Weights of a small transformer language model: learned positions, biases.
Each number is 128 + 32 x the weight over its row's rms, rounded and kept within 0 to 255. Layers, rows and columns count from 0. Numbers have three digits each. The size before them is the row's rms in percent of the matrix's.

# k: layer 8 attention key, 128x192, rms 0.122, rows 24-63, columns 128-191
# q: layer 8 attention query, 128x192, rms 0.131, rows 25-63, columns 128-191
# v: layer 8 attention value, 128x192, rms 0.107, rows 0-60, columns 128-191
# o: layer 8 attention output (transposed), 128x192, rms 0.0996, rows 0-59, columns 128-191
k24 096:152165151148091156161110083122159094152099100134087125126174159128187096160125161149111148074120164135157139118132178136146198140168106116120050152104086150107171040102116117072176077089089249
q25 106:122119170141125133121105109164124127113135103154132095083190112071072120118139114117148074075106154082150086150156167100104104155137104153183184092211138141137176109161150192077119135135103131
k25 102:129173108134179091094132091150135106139086058097135140153135074130169114092177134098111126140104194121143098167152093189127141162159159149172096130156175131084148110162087153076098116150149195
q26 092:151131134083151154124133123157105142119131151126128138121142180122134087069121126118131187154128189123156156162119177082166109167107113104126097161096076140173201173107098179163136105181079132
k26 090:128145089149137072110091141111139081123094125181114135150052107155063149179144154112005100139172152134098159133060094145105137092171120127118144150115120097159186110128098109113113133125076178
q27 100:101149122134120183131136111151130137128122171123167124129062105145108079123168112087093102094081106093143177111145084175121171088125116138152110110175158117159170137108156157158143128165119131
k27 100:177148139098190122109121140131140106154140143136084115109117114131108158155121149156138124151093164135113085109148158126090178105138077106138064121123172140110088142122096078149132122111076131
q28 101:143114113126140102196135163066128181126124160068118170189160078160135165201129200173142097106119141140154157106103097177137085139059120123080157094180147048061113161130156091123101144151138110
k28 094:075156176127116135150144137108136165091160144130134144167113163137093136083111113101174151152111052119152145070102080128149128136077113140140120117197113146111141157106152142160111116161135065
q29 102:158173057161110127136151096082120109084126163184163176123104086083155158111119098110082090110215148100174117147094102173106150159169139079109129119187133073145144107127137110123124189086117132
k29 104:145189123108084144116146153133145107234111116090161145100153087134195156132128072156024147116107112126211077091132094147150192194159083149131144035109164174153089147136152088057114180149118121
q30 093:091088162051112128164144171102130142148135154131110134073169088103145155106099139166151097179081135158160074134156134142092077144125132122165152105172085164079105099119099142121081130101156113
k30 089:128169094100168145153171128142064151115131036095136116101132114061122185083158160051164163123090166059172101148119120109141080119095119167219106128153151105134181150152115188121113135159145195
q31 101:118135143171097094113115150115128185076127096122115128106166127126054114134097119180148091121144117084139103116137126112092068144115105132080105118124115098139071105129115120141107194139150136
k31 098:167196147114126128110109134123144146141121127131176171152166122116090114158147115113112135110151127150139135115120035165074131111113108132164072111150091158101132121111112116122150105064179093
v0 108:120134119096118111115127171085123139164135105111193112132173150155168142157118100147146121079094139127131085166127132153145140094043143124146074121134130173137105091117147143054127128212169132
o0 119:125109153110119105142119116155177099116091120085136192095118065092132112073079118163099092123140101059141160125146122102107146178162116098110172097159073168142137162193173160130111168127111118
v1 097:044056184078166173130120142049130120139116139137167143127153092093119107089062099158124110125083145120144138149135149115175160118178150113095103150101092118154167156122140084179152117197176139
o1 101:146153115108129100147130125124044124161175113076083127140130102130136158142120131112101111096129127129174069122126150161151126206094092194124074151152119122131114085140134157073108125111162115
v2 104:113097108144180171121155145163132101139118123176137150146150105104111103091157132103130120128122159122110160063108066151103111086115074114104090145177158137140148090146167099112093183057136133
o2 094:137182141148109104125116091148000114121255106121120128151140160159121145209124140089204166121108135149115137143097158099150105129136152116079136118077122100114104143152092163098149166150125136
v3 101:063155141044169128162114113137107159155146118179104129116125108091126113095129160090093170132180125119190091162123103138116103107148161153148153114138104091091136125142126127137131090167081124
o3 078:119117131120083148102143147104255160121000154142146138127111131139132132162108106130097120136138084127120118123133118128108114128121103126100091127130135098155103132119151108153117150115158161
v4 104:135126151069129186097131145120129125095122099151136147093125109188082139152094114110105123127136181103082180110084115121069108161173099097134093154145149112144124188165120140200115081171093147
o4 105:100166096140145145123144078110125141185067083128110095148048132092171109124162126141197123156085100162142115100154167152156129134146132161096124117108149109135134098103171146102109125059147066
v5 104:173104139091163066096143152066124131134125137144118107140133110102117159167109087134126153125112114146182165140123147114085160110084138097145136151135222109138151089175055163104138168115142156
o5 111:080148138151127160121083138184161143130118098125133108082095100162153087063104088119196131171111114151154074159126135105176131120144136172134192130108074192164096160123134180095093120142106074
v6 104:106103135109144181150111147152118188118134075125072102107208094112188108151157130119141150160112135114140107086071139116123146156111129131131164176160124174156134143101166127121114121171143128
o6 113:094147076139111135174126158150201126122071145099123165148100104188163151096143104120089102129145110121139123120130122153146104130165134126132115139174144121102129146097114109158162151164152111
v7 110:169133164204043235149134139176132097158111160143148098127154114138099180098098153114123094174114148126080113106141071100074105104236105069118149045142132139183119130177177147127160110155148128
o7 094:119121088141155097160115082087000142135243114113118117137150107089145142163118188173165173147139150109127161124073180169147155097116147163144113153075142138087129096175090098121121129095112091
v8 086:103171137090122107158178137176122134127116087155095125120124169107116130087124110142102094129147169114085121149155132068184121182141176102090083168109141123075200118087136147129098135117108134
o8 093:159122113128113137175144112069071096148079119127129096152173127109110110198120105110189128155108112146129076116101152128094114124101161125122127142157135160115117157139142120118177105125147021
v9 115:152064102152089144092132167115129100121123156089184111131086142108117099111124119152105202121138122113126210114127148172157133105153130121140181194145118147133163130083185100190141136110072131
o9 113:128138093132107100104117126158109178132255140167115136112182128095123142084163127100155066087077160117153130151154097150083144174121117175132076159123115088152135131146107129133110137136174174
v10 095:126084078092071033119138148142135107081122161141145139118095144143132135157159113156133088094131145108108129172119145159152166147149170065129058120093013090125150096194144116152078140058134116
o10 101:144101100095170179127115107106042124163165096163102106126117163134135128085088111103106105123164106134155159107150170086081115156106124175147182107127171124156121128150177122076113126133136191
v11 091:116171117065082240146137196145127117138126135155116141114183110137160097099155071177124138155117167093095087178130148142097064129133124090109119096104170139172109128113181107104100095089108108
o11 100:125124077142183115171126061122067070142104110112108109114128106123117123146109172137108143112136120145139136118118114160182143099136148148168136133128118159133110113145135154111136129139116162
v12 121:083068177127128112111128126154131112113110132173101140125168068120124155101124166129117155160138161157149090119113151073125155123175119174151176121145170085094126121232102114164139133127073133
o12 109:152102149106125126164138113132046171141244167106110089113124149125123161169141200134141177173110137127092178145120119178126098123145137150107100171078086135123078118100121070155119119146169153
v13 100:150127193095142184194083137116121132080120124127175059128108176126138173133105118093127086172135154131130131098089118062088125139200095090120056109157110138133150150159143126134110103111183147
o13 110:086126082133151131138171147057161093175125103173085104143101124137174111141136125149155168150161125094135133105122176121115110101162153204124156129129161113174109091121166130121133121109088099
v14 091:073124175085128117169067129126129130100119178156169121116134096130097128096091134109107081154164129133149205132094119057178154110155110125151114156105124067119144149205109095147161129135085137
o14 100:097052157143138151140153189073174133150101160158070111121084157146147164180110152141098124145106116150127128105114146179073128150150125179103141132126102134185126082134154146146118115097186100
v15 100:105145123134132147114115154098129145130134093103114157123143147156097091145097109123134150172114126128086148141132147139137147168105051187112156128068159156131088185134146135193082100178088140
o15 111:119120139175125083158157111116108127141054138116122082128064142140158132077175136141137068115108160133139073080152169168127110127161136136128202146144082110147160070066051142157145154118121193
v16 103:170154184115118166113145105154125121160126059123081128184220088160105142165153052077125134129112158120105182117086167147129131061108170140141165109159115152160125178130128078187115128183146139
o16 113:099149046118145099120144105167125140102178166101131143114098136112141147106125170156208104163115128154130085114137132159157123167147102061113145190098117135051114156067113143118146165098117102
v17 099:145120178110129124133164104136130135087128160043082169123153105076151131096103175070122155178143162141091097077073137122168158107118141132169136158177098141132115209165074124184151102131092142
o17 106:141139147104088163118157145140173150143179120163124093102116143111105108108154106148162104127103125115137126112139171141084137114144104126064095175082137065143103109096123115140092073076205028
v18 106:107095125166176122127190120107125179137139076156101168094150160084159135150143163102131128126135107135152093140118095112189126141114147183160145161192164160088127100103100114141113140139123131
o18 104:158194135092117135095118172178254162074054140143136154158130136156113096072139121119113152105136153143087138167152139131090120082142150057084096097141079086138086145095112156142149116129140126
v19 098:171033174139113151154145080080127119076131128165123107117154192128114118110117117080099177068145148137121128101089122101085139120135125106185135134162160139133097137111134120080175136132158152
o19 109:121174141122067130109140150173155076128149129114141096128117125145145072139121120115232122080122090100090125163175098141117108158108129133065090121204116071110135102155139114122095167144138046
v20 099:117100142130126138117174129152123145203126142087109127167097079149145120163124145170136084145106100133130152087196061093063098083121167144147127105210157166162122131119103128172169135134174119
o20 106:134186153120144079121107092114106100019152201093176104088208168098109176127146159142093174124135170148156114142112141129143114178115159097139074137135105143102127112188122127147124170172105113
v21 099:166070191049097133194098142120128088149129116100130092113129095143155107117065178119139120164143122134122103107147088116112120163092122174085148108152136119167110131166024231141143181157069135
o21 105:142110119173110152102128215067050149097190139153146164126181142126150134156126094166086074135148075171178087133121142140079143116157107140139180178131122157108093080141160106154125133149152123
v22 105:178072145184165151118098111090141090090130103124139074109175124097080096207169084148128129122134132098153136099146154141156100143151100143155122173101156132131091102044120099105141154120118127
o22 098:126209096130110134097160154162000096151252160128106178145103122153159127102116127121113111115138138131094109173149116131145121120105143094151139077156112102164111129120135140171134168171119144
v23 112:086115093134072127075086153061126111094133121153171120146131129167159101184130137164127129154116149104140094096121123153191139127103141189133161083118151123167109097160138134065122144166204129
o23 122:197125138120123115139140115183168087137149192109138129109154139125115131054142103115070150083159047094145088116150108134101134136111094106105161114117158144135154156132187088136145113174108098
v24 114:151112154189185109100166076114140100094124109096125091119187110084142109095140154054136126158142145120158162140107130179131139155116117149133161092120136125151117122130062105063113145130125130
o24 095:139173153110093102101143140163030157119255154150145141143068139152113150108113146173132130087139118121088158148125076130106104110133131118111121142136101119098094141127120094184104163152112123
v25 106:167058105166097130082113133097141101080126133112190074137167117165154147134122145133136088147163122122117074131117180177120082120104089075114125122138105129147085108123130159096075150109082121
o25 103:127142118119141124092178135125032120150255133146141137125094127089114111095117141140131129127077135112111191111129105096104141166133148118141167121138149132143077105172153074155123109175168117
v26 100:142114137109104093154164074114127161104143158177128096105113147104138136124098093119138130095097161166202076120173097095107144107111142118109122090132096112160115056143126145135108081138200127
o26 094:116158126134107130071115112185255118141000111119122110145124124152151116085143149135117170125120100098085140153152142130140111151100126097139136113129126157142153147138093100101110124104102139
v27 095:143164139158123116120127144094131176110134158046092144134189079146104134202120093058131129191148093173187105151113170126172116140130147097142139118134106133000097174146170099178047082128097149
o27 100:081105099118149115107138134117207134146068150093165129121089151178149125125124163164099068086107141117111151088143114133090107096091109151129120169107118102164145121076108181174103140086138131
v28 111:094111167158153092162113128127133118152118090116141127159090157159113138152101107141137085094118097144138094140066097084106140138211144099088147096108082126120155101174112096069124147073168132
o28 116:131176133123126164166111162098000071137175188103153181136083122135118127185090117160140189117146191133090140127138160106144121069101151153159096102142122149089086116119112194137143154201146127
v29 106:128151130077147135147144118111131139123143123115040098133154164114132097130163134177114114115137103123126166114170192088109160136087169096089124134163141167103082134042121124187048108145011126
o29 098:146115096160175121138138167115193097086007100153139088142133145117140145125145109090116113126108157143120106122148107142090155112119120108169113117149148120197183118175115164086176121096121096
v30 091:080098128106141136162185163188119132190136129140080108141135143200125151099116116123131128116115045134095122157205135103160139160091132139088138083156145119144107147108121197205156178140171121
o30 096:156125102139184155158078119079187120084008114121150137154154109119132114156128092088173127108109181163194100118095122138188117167136162130172164207137097146065190107134092113071124091122100152
v31 099:117148158076162071122109167061129161123122113103100133186116115166136097158095171127115084136188125133150110154125116163134160114049163101101160136079079124108152134080158093112116093160109121
o31 102:118112134181098153089156153155138079114129206155169196092120147118097102145145087144065110119078107124076102110119106127124077103134123110160131114152123137159131137114156144131107168127130185
q32 112:128103187106204101117152150113123097123130128114182152167085117048182133166088096113114155144094199148095080077136119193138151144105084145192086170116137118140101051157120187101092109147156142
k32 105:122079151048176114122202120163098125151095129138162173082126124083165136139065119124030113129103141159120100115093120164145161184131073116148119118136165125194100100139142195114091116121136255
q33 093:107103188127134117081158133127123199097116174164078169100127110088119152165092087180121160117110147145112136130109148104173139096117094121132150116146127124157160119195177186147152126123157137
k33 097:096086221139108088109161096140160186132089156119079129133140130094165105170131079209110156103143203144106164126097178141119131138120088111159199147119153111152141122191088133116162168157089145
q34 091:136167149151109082152148093111132122139125157098075173122071068120161106166080089114126158142159102139116122139124112153123100235181091168119086139157104093143129082149102134168155116176132138
k34 093:150147160107096071170144120120116119172117121114113149138105107155145119130098076119099136144163076150159132138163066151068152203161110143162036064152140132132161096129147118182154097133134206
q35 109:147141101039145109122158102148122143123120112168137155138112080149116205114081173105118132111185140158160115132161091064129104118110118138132196181136102150119129094083145164119108058138098127
k35 108:169108142120142091150154130178138120125115098213134131098129088131137167110127168136128137081121126119131117151125080109131100152119107156147230195100120149137145104103165138141141077179110024
q36 100:155097069128137129113134134117117114141143127160151143122160086133073078162139113097121105148128106091149087117103048107157138094107122121080128116107103153133073127116131117177107062095158146
k36 100:159174057148131144148142125107159150132172090179143127122155150112148070145169108137096128129103101140121103123128058115133156101106148150118134143103133110137077085118080145106160091130168137
q37 096:150153140059139174134087140112108067164131153065104174112167154090143150101105119147146152119109088171144125157131170127192140143168187125125120132130129145052220137106111106139042143123098128
k37 097:148113159093086158127109140089171126121050130069115150068166129100120099139093091129094109122114125158171098161127132143148150115131114129068121126118132110086182138096094124136035159117077231
q38 094:122186110070111177092060185143118119150132139165099120106118148181107140120104167191125104193057063070141168131127176108117146183071086175130097204116119130118085113108156085105118144177127109
k38 095:145155126130105154093100145100117126097164098094113124039168133180179142127144172112109090186098072091129170130156169084121160131083125172139107107149088126125083130112124155100159148166101206
q39 101:115195090086097100165113093151130127227125052119141107082171090137133102141100075147126125175101138134148119205070141094118102105110176174195105142130085142118097104108096104110099090066143157
k39 104:099182087102139102172088099128076174175083084158202093089152107151075132121116083147149125215122166144137139176162137069113124087117170140196074131127109125106083111127119127113080106094165122
q40 100:150096076092073118113125165108125140125133126150169187116123173128144103186114141124118139131081140166134105120101145124147105145064126140207085137098149105063112114125081156110128100120073125
k40 101:151134094089073088115170161144166174140113101161108168102128161156160171150090146113037129109110093135117120129060157144131142136083124136186092098095196125108145124084091125129110083121132198
q41 099:111144130133108142089160126081105144158139122103096118166142143190132118125088124131134175177101128090119106173185175154126165145158173111185094114124202142210148097177160102060131164167085152
k41 104:128144128114134131075163097103142145135115114138130109154141173151159141128101115088075112178135105073138122123186142183130228133139145108156107118093200149160146140153099107110111147129098240
q42 106:087031176146170147113124105155131145155119155130066080157171079130097110116170205110188165144099151128141091146100120136119124108132095085117107122107118154156083143102127099175122128115122126
k42 107:106070161162133111120074136141109113092157148099108086182153094133116151138159171141250182134101156129110097137127130117110053127154146120147152145147164126144085124165122132141123116125136033
q43 094:133135131132113205133100128091128133136116148161076165121210084121125136150165141145095089123065099138064126150131123082088206165118141129125072136165103114115138126076162126190103090163154134
k43 095:143109176188099154117083103092124115165123135166091128075154081089142136124130109173117115121074054138106138121107114124079160094159091114121129156139140127116141122130103166144116127148111104
q44 093:105122103111081120149133109112135157081131132106192138152089104115102097124101161097124109140147186099181156204152124158091104135179125098120162124152123101123092069129109096130105138055151114
k44 093:124149096092126124112160103107081130098169095097111166162107126099142118139131140101142208135113179122153124160159126120073174169131154108148153115170166137135116094119155090113091063066201100
q45 084:095140159102128137080186117134140114093119146109064127112102075152126157090115097105131128124125108157150185153142153105111206134166110153036088104093144079147167136132141169125132131186149114
k45 086:119126210104165122181097150132139099161166165108154145101088104164140096092161121153135137112120098135150172136162140152090186116137125099116106160094125112134196135144138148098175120194115052
q46 092:127132176124077128133111143136122170116133132166147180107172159054202117080120088149127209137125118156122179161100139114122130116117178087061155119077168093105138139160093118156124124123116121
k46 095:140106112122120180116117114117130178145144107120118134124177086087138139103108093148067158125157133154146179160106169123125175150093158094105128072101166118114122129127130135134130138132136191
q47 091:133154099133060113197176132135109159100142109144125082105111154109124193148094214131164136139157202120084085115132159169159066138130099089111117071116110061207155194166128133104187150153053103
k47 094:132142111127108156113161131115160132102160107093066099087131140120106165146074140120145124161123148140111074116122160123145075139128114116140145107145116122162120191156144147129183099159096195
q48 093:118162196132124162121126053121114093140144158093127132162096053093086065082138122195119112137165121096186109121169142151107080137122056168118108091166182185144079147094125127135213089127131132
k48 095:145190126117166133119132143098138171116176139101153137127132067125133079126118116144088133126125140133166155139181089140103120174092105147100125102184167128161110153088150189139176121116126208
q49 082:080134130182056114201092164116170134088086135133127147091121129147138106151181100135118144137108053104154196062053132107196112083088125139093119104133166081142080116163104156114163124172160162
k49 092:081165135217119039105069158151148081120085129161170129108104136145090163079154123164136141128129097127132201088096143100148113083137158123146173157098142124146141103148144095095168127164135072
q50 109:107135093168140114084111156143133133113126153123149123098133154170147105118154091089098181052075096118066136114158083152124144167132174163133116142151099170150118130072143108086165158062157131
k50 108:101130078144149133082122093116124123169126130138128130099120165142112132083139107148097111107110089150123143115163128127135137181106119159147084113089115178121134085134135115145146122035140224
q51 093:076142224095103115061113099167126127183119117122171167111083115117143131177104118186144141133138106078137114156157115103068156127073077122116096125093116141152116098131190215113139139116128143
k51 097:113154148103111089115117088132137121086071193098178118117092097146175149156101170161118128125130167091125176105140119100109144146105093142117117159112170109146183134136141230141115143158100162
q52 094:129146088162077152147134073109116182130145121121098151132192134095163139122103115154134161140180151146087114170180088132102134167138194083097152139138102124083120116145120103117157126158124115
k52 099:128165101132114183150108107099085194151137094144073145106190139068152175114108099139073125132165093171133106181139125139113175198137141114094090055168114161127109133146151102145130126106172181
q53 101:144150123122167139203106142148119149118111067178198098173134149147141143097077111130106202106066146141096136124126123133087140168109118141132096123131163149116167182094141134153111111109126128
k53 099:130164128104152137140154051144118105149131078155184133161146139160119125076068081120139136097097136141100151104087155141109095176130091133155098106111117183151129182147134129177129109091099138
q54 094:155143142112097141138124060094157152132112154084162085090132125091081094198095107126103144083186186103149150151209132147157106091161141118172131090156166117116134162127099138098090145076118118
k54 098:124142113107137122139128089128131180156121145113167108097141116101081144141123125146149157118145119147129185112153173103138131111167142108125146089137136159130200161118151060121068120070142056
q55 092:118138072141124057121131131121095145120165108122105080087157172164141172085100163137115115128141186144038108139175143172142103140143166194140138145140080119139099101137125123121148067099066136
k55 102:134107086113128149125147104086153178155135145158089080121116123155124108113135146151059123188168119142108107138170121162153157124103132140131132137105081144092091124102151155120097102141089247
q56 076:127162125132051135121106159142166122143098119124127108056113136189113166177140140054129173105115076127165139112090106107181108162133141133107125158116076164132102155142122092133118198137096146
k56 087:126159140158094088140112148180162080084101100128131103077127125207056190129123133104241132092095119094129152128119140060159071125142178153171114136106095141136152106145175071147130140121128039
q57 089:156180155112078147105163099102163180100099143101158108095090160089162176184061111179148144142144069173114102156134142088133112167166111142080170139076131159115136233132113108119116128136123123
k57 094:130151159131139120127120121170126141150148113127146119085132152111068145127070130150195092134139097166120147143149128120148101151151145126089093111098106161121191165120150100151146166118113044
q58 094:145167098085072138116172088120179182135107132189125129145136167115155142222080159176123051161139070103048110167122155122094204103139142147101206160113128137122066115136117052117082135130114126
k58 099:111124143123105108090111152139128150133149124174126138134112118078125141166104163143192127160138105114122130177129129117140140099136172111095145166134116107087112068138147092124152120124162005
q59 096:180152117120147149128082043135099127125141144064137082141115143163212110192078138152108151160156152053108083128180088133093132199175133151124107153161085139128162130151161112172127128122120130
k59 095:175149133136105202147117069061105118118116126091099082090114117122113129140063140109065142177179124099146132180167086171100185178135088138059067128181080111147116107106130118161159100142119218
q60 085:100124123173123184159076160075125128075120182100103072152082175195082072077176131130127103128089161139184140136115100145109114152108182115101141137159119160139104132125124138127137094109138124
k60 086:064165129204147147120112099084092107119117150128112100117078181163082128084183117103163151129090137164157151128150117162144103162124176145117144133131109165153142130157090129102094118105146102
q61 107:133091187178125106047108122154131121109138163107180103093106137116164132168131084174113174141114111134123136119109147063144169199150123143144122137118101111138149140151115134121143143071172139
k61 108:132089137110095123096131120139153122129087178089118090128118105172114104151123168163079112162182138116137140102119170111158156131130110131063113108068116132157161128111145146115079178058127226
q62 096:160097151065141144121143102092117132159114166096131139113105144122140086141162149110098141084102170124188141166173135116128077116109210123136123128113121105114147121118052153149145121110126108
k62 098:108126162127152180136127129098074123135121166139119101108127121174117115126130132054150136086119185081120149141130153142100096150117159077128121150111124127147138144108069098182121080144121068
q63 086:124181125115100124185144127174106112132163105112107132036163076170107140128188136075074065039143132090175174173119128114087075163156141141135086053155066096114108089102095063112106168066100120
k63 093:132133118070064152137149132113140116129127116082100116110134084144141086141169112112091102132108132119142116132116162066132155113090134117109083107128134115091087129093154115146098106078116227
v32 092:120093143148083144104128154165108141151129057119127174166167096095184101183159092134116164094086127117163189152076129152138180156131104119133132159130168114159144122127108103128118210140199127
o32 090:136098097137170126130153110120238100094000122155103091120158185156113075125174124146128143156140124156127129124143127125138067102161079164090164085151098117103166105123104120134181133117105112
v33 089:133088101097156132201087100207135098126129087114065166133083130144161100181169109153119129111159158078129053127148058137131101154146130149115136103148108136104112134145138162168056154090131133
o33 091:134110158148122093064171168175070129087227107143169096096141128161093130094116134130061136119128132129149129142096151106115153164097142153159092140097152121183212169126146157114204157080139195
v34 095:098168075059084185129121150127125181087129048053091150107150167130149144137085170134124098179103132161125106165132098108161142111090166100109139130122151106132129138124166108094109130174110141
o34 101:147110160158130075134133155140083085122160187137138112164090128140147105133110082111122142124129105156162138139089129138109055186148110105156123066172129140134106100172071167169168141064137191
v35 088:136105146134155100138128081114134151109135154106144185182082136110202136120136110190118148114086130082128095106128099119112157177068108158137140155171108167157083137158095161085135137114093127
o35 090:131080108069159148130167140135154162173249138153145096163148175144093157111145111150093114159109097167115110163137174124152145110120165132112131086129172101079181152152156065102118153159143178
v36 080:122133086119154153120086113120129074130134160149078112071134079213108103090187089052115102149144159138138190111097148130142084118160136143100116147072124161074136094105100139145136127090183121
o36 082:106121123119109133130151137136181132110001094146124127123142121074146155174101164153114130111116137121111085148140107126132132067089125120117120127179118103128152092127159127141122097130121051
v37 094:105141141225113129140024177070111136106125116106141138118132150090127162098171119080106203143144101138148218131087137152102170135130135157104097146150136098113151176124134113098155139149163142
o37 097:131146124077142122122169098162165147152069107152159118150176158193121120101107144151125079083060155112130078168150178162142084102141116147156162118149075157139132085124100121163114094098085035
v38 088:198151159155166167123160141149124128142130124157168136072165114096149174177127099091143074112063124152095135128152157068154078068170134111099114142115155168095107129162103103146146124137204136
o38 079:128141099121105103115143126147255107146011127134119131172102131127123101078141135142131167132171166126146114099155149156087119157123123125089120135128138148162201122126175151137131146135072069
v39 101:133168137115124155162242087148126110098139088099140167101123115100093059144068139113108102119120129169149099133095168141181131092107116101136133046160111103143123168136124148134125136132130122
o39 095:154128111148127092066067195100222079107021122138084116097136118122161134129136130137167140140151133092083164078171128117147159162094118157134126166148144114111079054116159166079145109124161079
v40 108:101165161132169123143088191106148138102119101086132093157099121077119198129134142142116182123144141140141209115142160160111070177107083140133127169158121131176172145065142101053156170094099139
o40 095:154125129133138154130142085161000157146244150163119148126164163158123118108123097128115096114078101153110095138119080134141173097161129148131111136122106154100067132152091124145102094157120073
v41 089:156142106179144134156115145166102128160145112219145124126065105139120158168166143091071111131142118137081169135109133138083127151124094140136108181147095164132097147172126119151114089129161176
o41 094:122138123115115149134120110126255125130033135104160114108152126122119121125136124120178133132112121149155102119148126121138130124126141139110116125139140134133152147101134127125123130120103010
v42 096:160138086112136120093107113086170118140100192186111085116135149134106163095144089101126079187140139124135109126131137090134130131157097183140148110089153165095082144098140143155119086123126150
o42 088:077109136090111131163120130121000127148246103099118144134087097107147140146115164135159144115132144105112129128131161147104148109125166097131096143138147123111152128129138141141100114140123046
v43 104:152160099147124177191089162152098080146137066185107099137107166128105105146144087129144189172109106108097148109115142078150135152135176100130145107121127152134154158160187100118154167088114099
o43 087:093112169109146101122127121161255127126000123110120136137148084147136125141145153156084095117123123129151095124151087118126137129157127176134103139121153105140115085137114151181116100134131221
v44 113:122111111048135139112144077139145167117125196077141138101209092136083113076136162114135075122129157185159121148134102106165129122132116124099146082150090155098133142107132164175054061055141117
o44 094:109161136179115151133127193166000114139246099125104140148073158138156119139142115109106170130162093100114115116098129142105157143137091088122094148133143107142099125131118124121207139197159168
v45 101:072149108124126132150083148096107155117138173077156119077142104150058117183066130131140177135108104131141148097119123129153096149111117141111116066229100147128115154063141145169178185096162144
o45 091:126128145147116159124129103174255068140025099168101165138121123132143147086138106087090123087145140108121093138112114105152186148136123086145137181103125134165124091142096124092143122158091118
v46 087:132106109128056135120137123052114144119132166152170099130164138222114078126122142161138182172072149142175115158121125096143085132111079183115124103119168124139114161126052139148169142139132120
o46 089:093132160137159100107120130153222160125062108129095160162107145068144145117104101157092112137145145122073139128078126134110138120112127125079165114127114119109164067146155157102112160131079232
v47 098:182100133162161124140082140142112117130144128132161121149166145097140147177168141124164142149086132137126113105127113072129069124103112124108138153131137177115112101124083100125158114130197121
o47 087:121139148105137119162158091134255150139000128130161145161122134135111132079108123143071119115129116148137096136148117160117157150130142121128158112117155118169190139157155124127121147182070220
v48 097:084196127166088104119133142107131150126120155117126150074144151096127124071117197139116108118126105113103144137107108139146173108159123112104133113150152160117161159152192108144089055095068129
o48 093:151127142113160160157109116145010105131207138120139141175165133143143123131169113082136103111096145117145120098103163101110084140130135108160126141139118125133091141089063114129167155147153113
v49 100:116142214143083134123150147128161205088088098090164109148115156124081151141105204149187134114177096151127170167178123153104136107156131143131149154144123032167159130156155101116157160173114078
o49 089:147129131136161130126129127133000127140255128134120145136118116131109113106141112114085142121139133133125145120114098140160114122128112135122120111127115142130107124131105115137131112106125236
v50 090:081111150060150141093118142074145112127127203106089092112119139112072083192135112163128109086097150102172154131176130140127160150122162127105127103152118183113097119160100109182110116114123131
o50 089:115125131174111140147112154176093093139216088130136166151075158115089157070059153116149091155128143158070114124080130115150111129066113146173121150114156091118111165130135148100159098155136122
v51 084:082157122127111121136117117117053095164163083050165147103140067144082087097099148148088173154109110111129156116058151152139123135085181115114097136152126158154165162118164142152164113090134161
o51 082:145130115142142129132125130124255116111000124139132118114133146125176142141149115097157125124106127143134114121144116135118134115150112118126142135129095122118100090133114117118124122167136060
v52 096:098176092138091131161141153125121121090136141161190181031167108147086157126119144099116075115140128176128142144064130115090147157051116149107106139181076149130114134130220158153119111153161123
o52 090:131140148131150180099089103122218130138037112100080099152126113146150126157166125127167165119122139103130134124162175151145122171131147097124078184142148081130097140120089077103185155072116081
v53 101:118141114146134091145110124118126138152113087201138150148089137118127100146134176116071179121172091080094121154157128178108103145110159099153135132125155101147142122111136126171129135109096146
o53 102:128145119133143125133105107139000119119199132110108116073163129154125154097122109120178133122142113141123114116117118102128113126153117143130131143121105164147099124138120143118130119116139026
v54 094:147158084102132169136131123138137136125131141132058159085170182123126079098185130101125051130136100114112170189184110071082160140172177143164123081147059097083136058139120135176115140137164112
o54 098:070107150150149132141114110136035095140165101110168093178096108164078132130090176167130188133183115109154109086136074085178081104126125137087154138148198128169126141122149114166161114086125193
v55 090:140160072097150127136120121156124096180124121135140074056116129143156114154170100111098080189101161103105137119089179107146121097156200149128139149090160132132122106193136095110146152078139168
o55 107:128115129114095128113126117121182110130084114137121136151119110092136129127123133119181135113129131143131110135147117134101132135118102130112126111143146112114141101141146144132115119141130000
v56 096:137071098155122074163115090143149100115138104073144203085146168184170095111177122082126110121149132201160094116098151123110112111115138127152131178094166068107120130071127085095098147141115119
o56 101:140134172137129098095154131124140176119229164159119089112146097081119131169097128162132168152116138110104136158138108143133139205160097091102141153166061199114077162143109149143147177128156100
v57 094:120074129140137076132129107088118104126122135106125190143179117051121122091148120137124134091137127139137074119086132105177109134052203075084133129128155119117124109170119106158178176123132118
o57 094:122165126115163117095163141100039109147103096096086151095108178209128127108135159144143111181119127141121155125153177126071130131169099130208151169154140109184127108185157125116141117136146155
v58 099:119192118060141104147172136155134100118125089106140059148183100096120166152129164111135079117204151173199131111195133154126103126119074106106165165147093108141171132075190106085097159132163119
o58 106:153126160176113140138104139091035160108126180143059171087113167160114111112120075140134156130097150107125146119090144151142107171123135090167078140113170132126062167175038135154150140155149137
v59 092:108089076078095104153145158121136129134133119089123076100138118137126136106118120132148148167124135159132100179142154115130121143099156156155092153134110090110112016195126139133189129198098111
o59 096:152141159146106140147121102110051133119150128108105155173104086083110122143145138109084131138140149188093130125148037121154147124121099096102159096099141136158132145148096129139071120036144213
v60 104:138078180096137166109150211145116126092148156154136161141089077181137178180112072030142154090164103166100200094188159105114123145123113083108071157108144126130108123149072139115125156176188123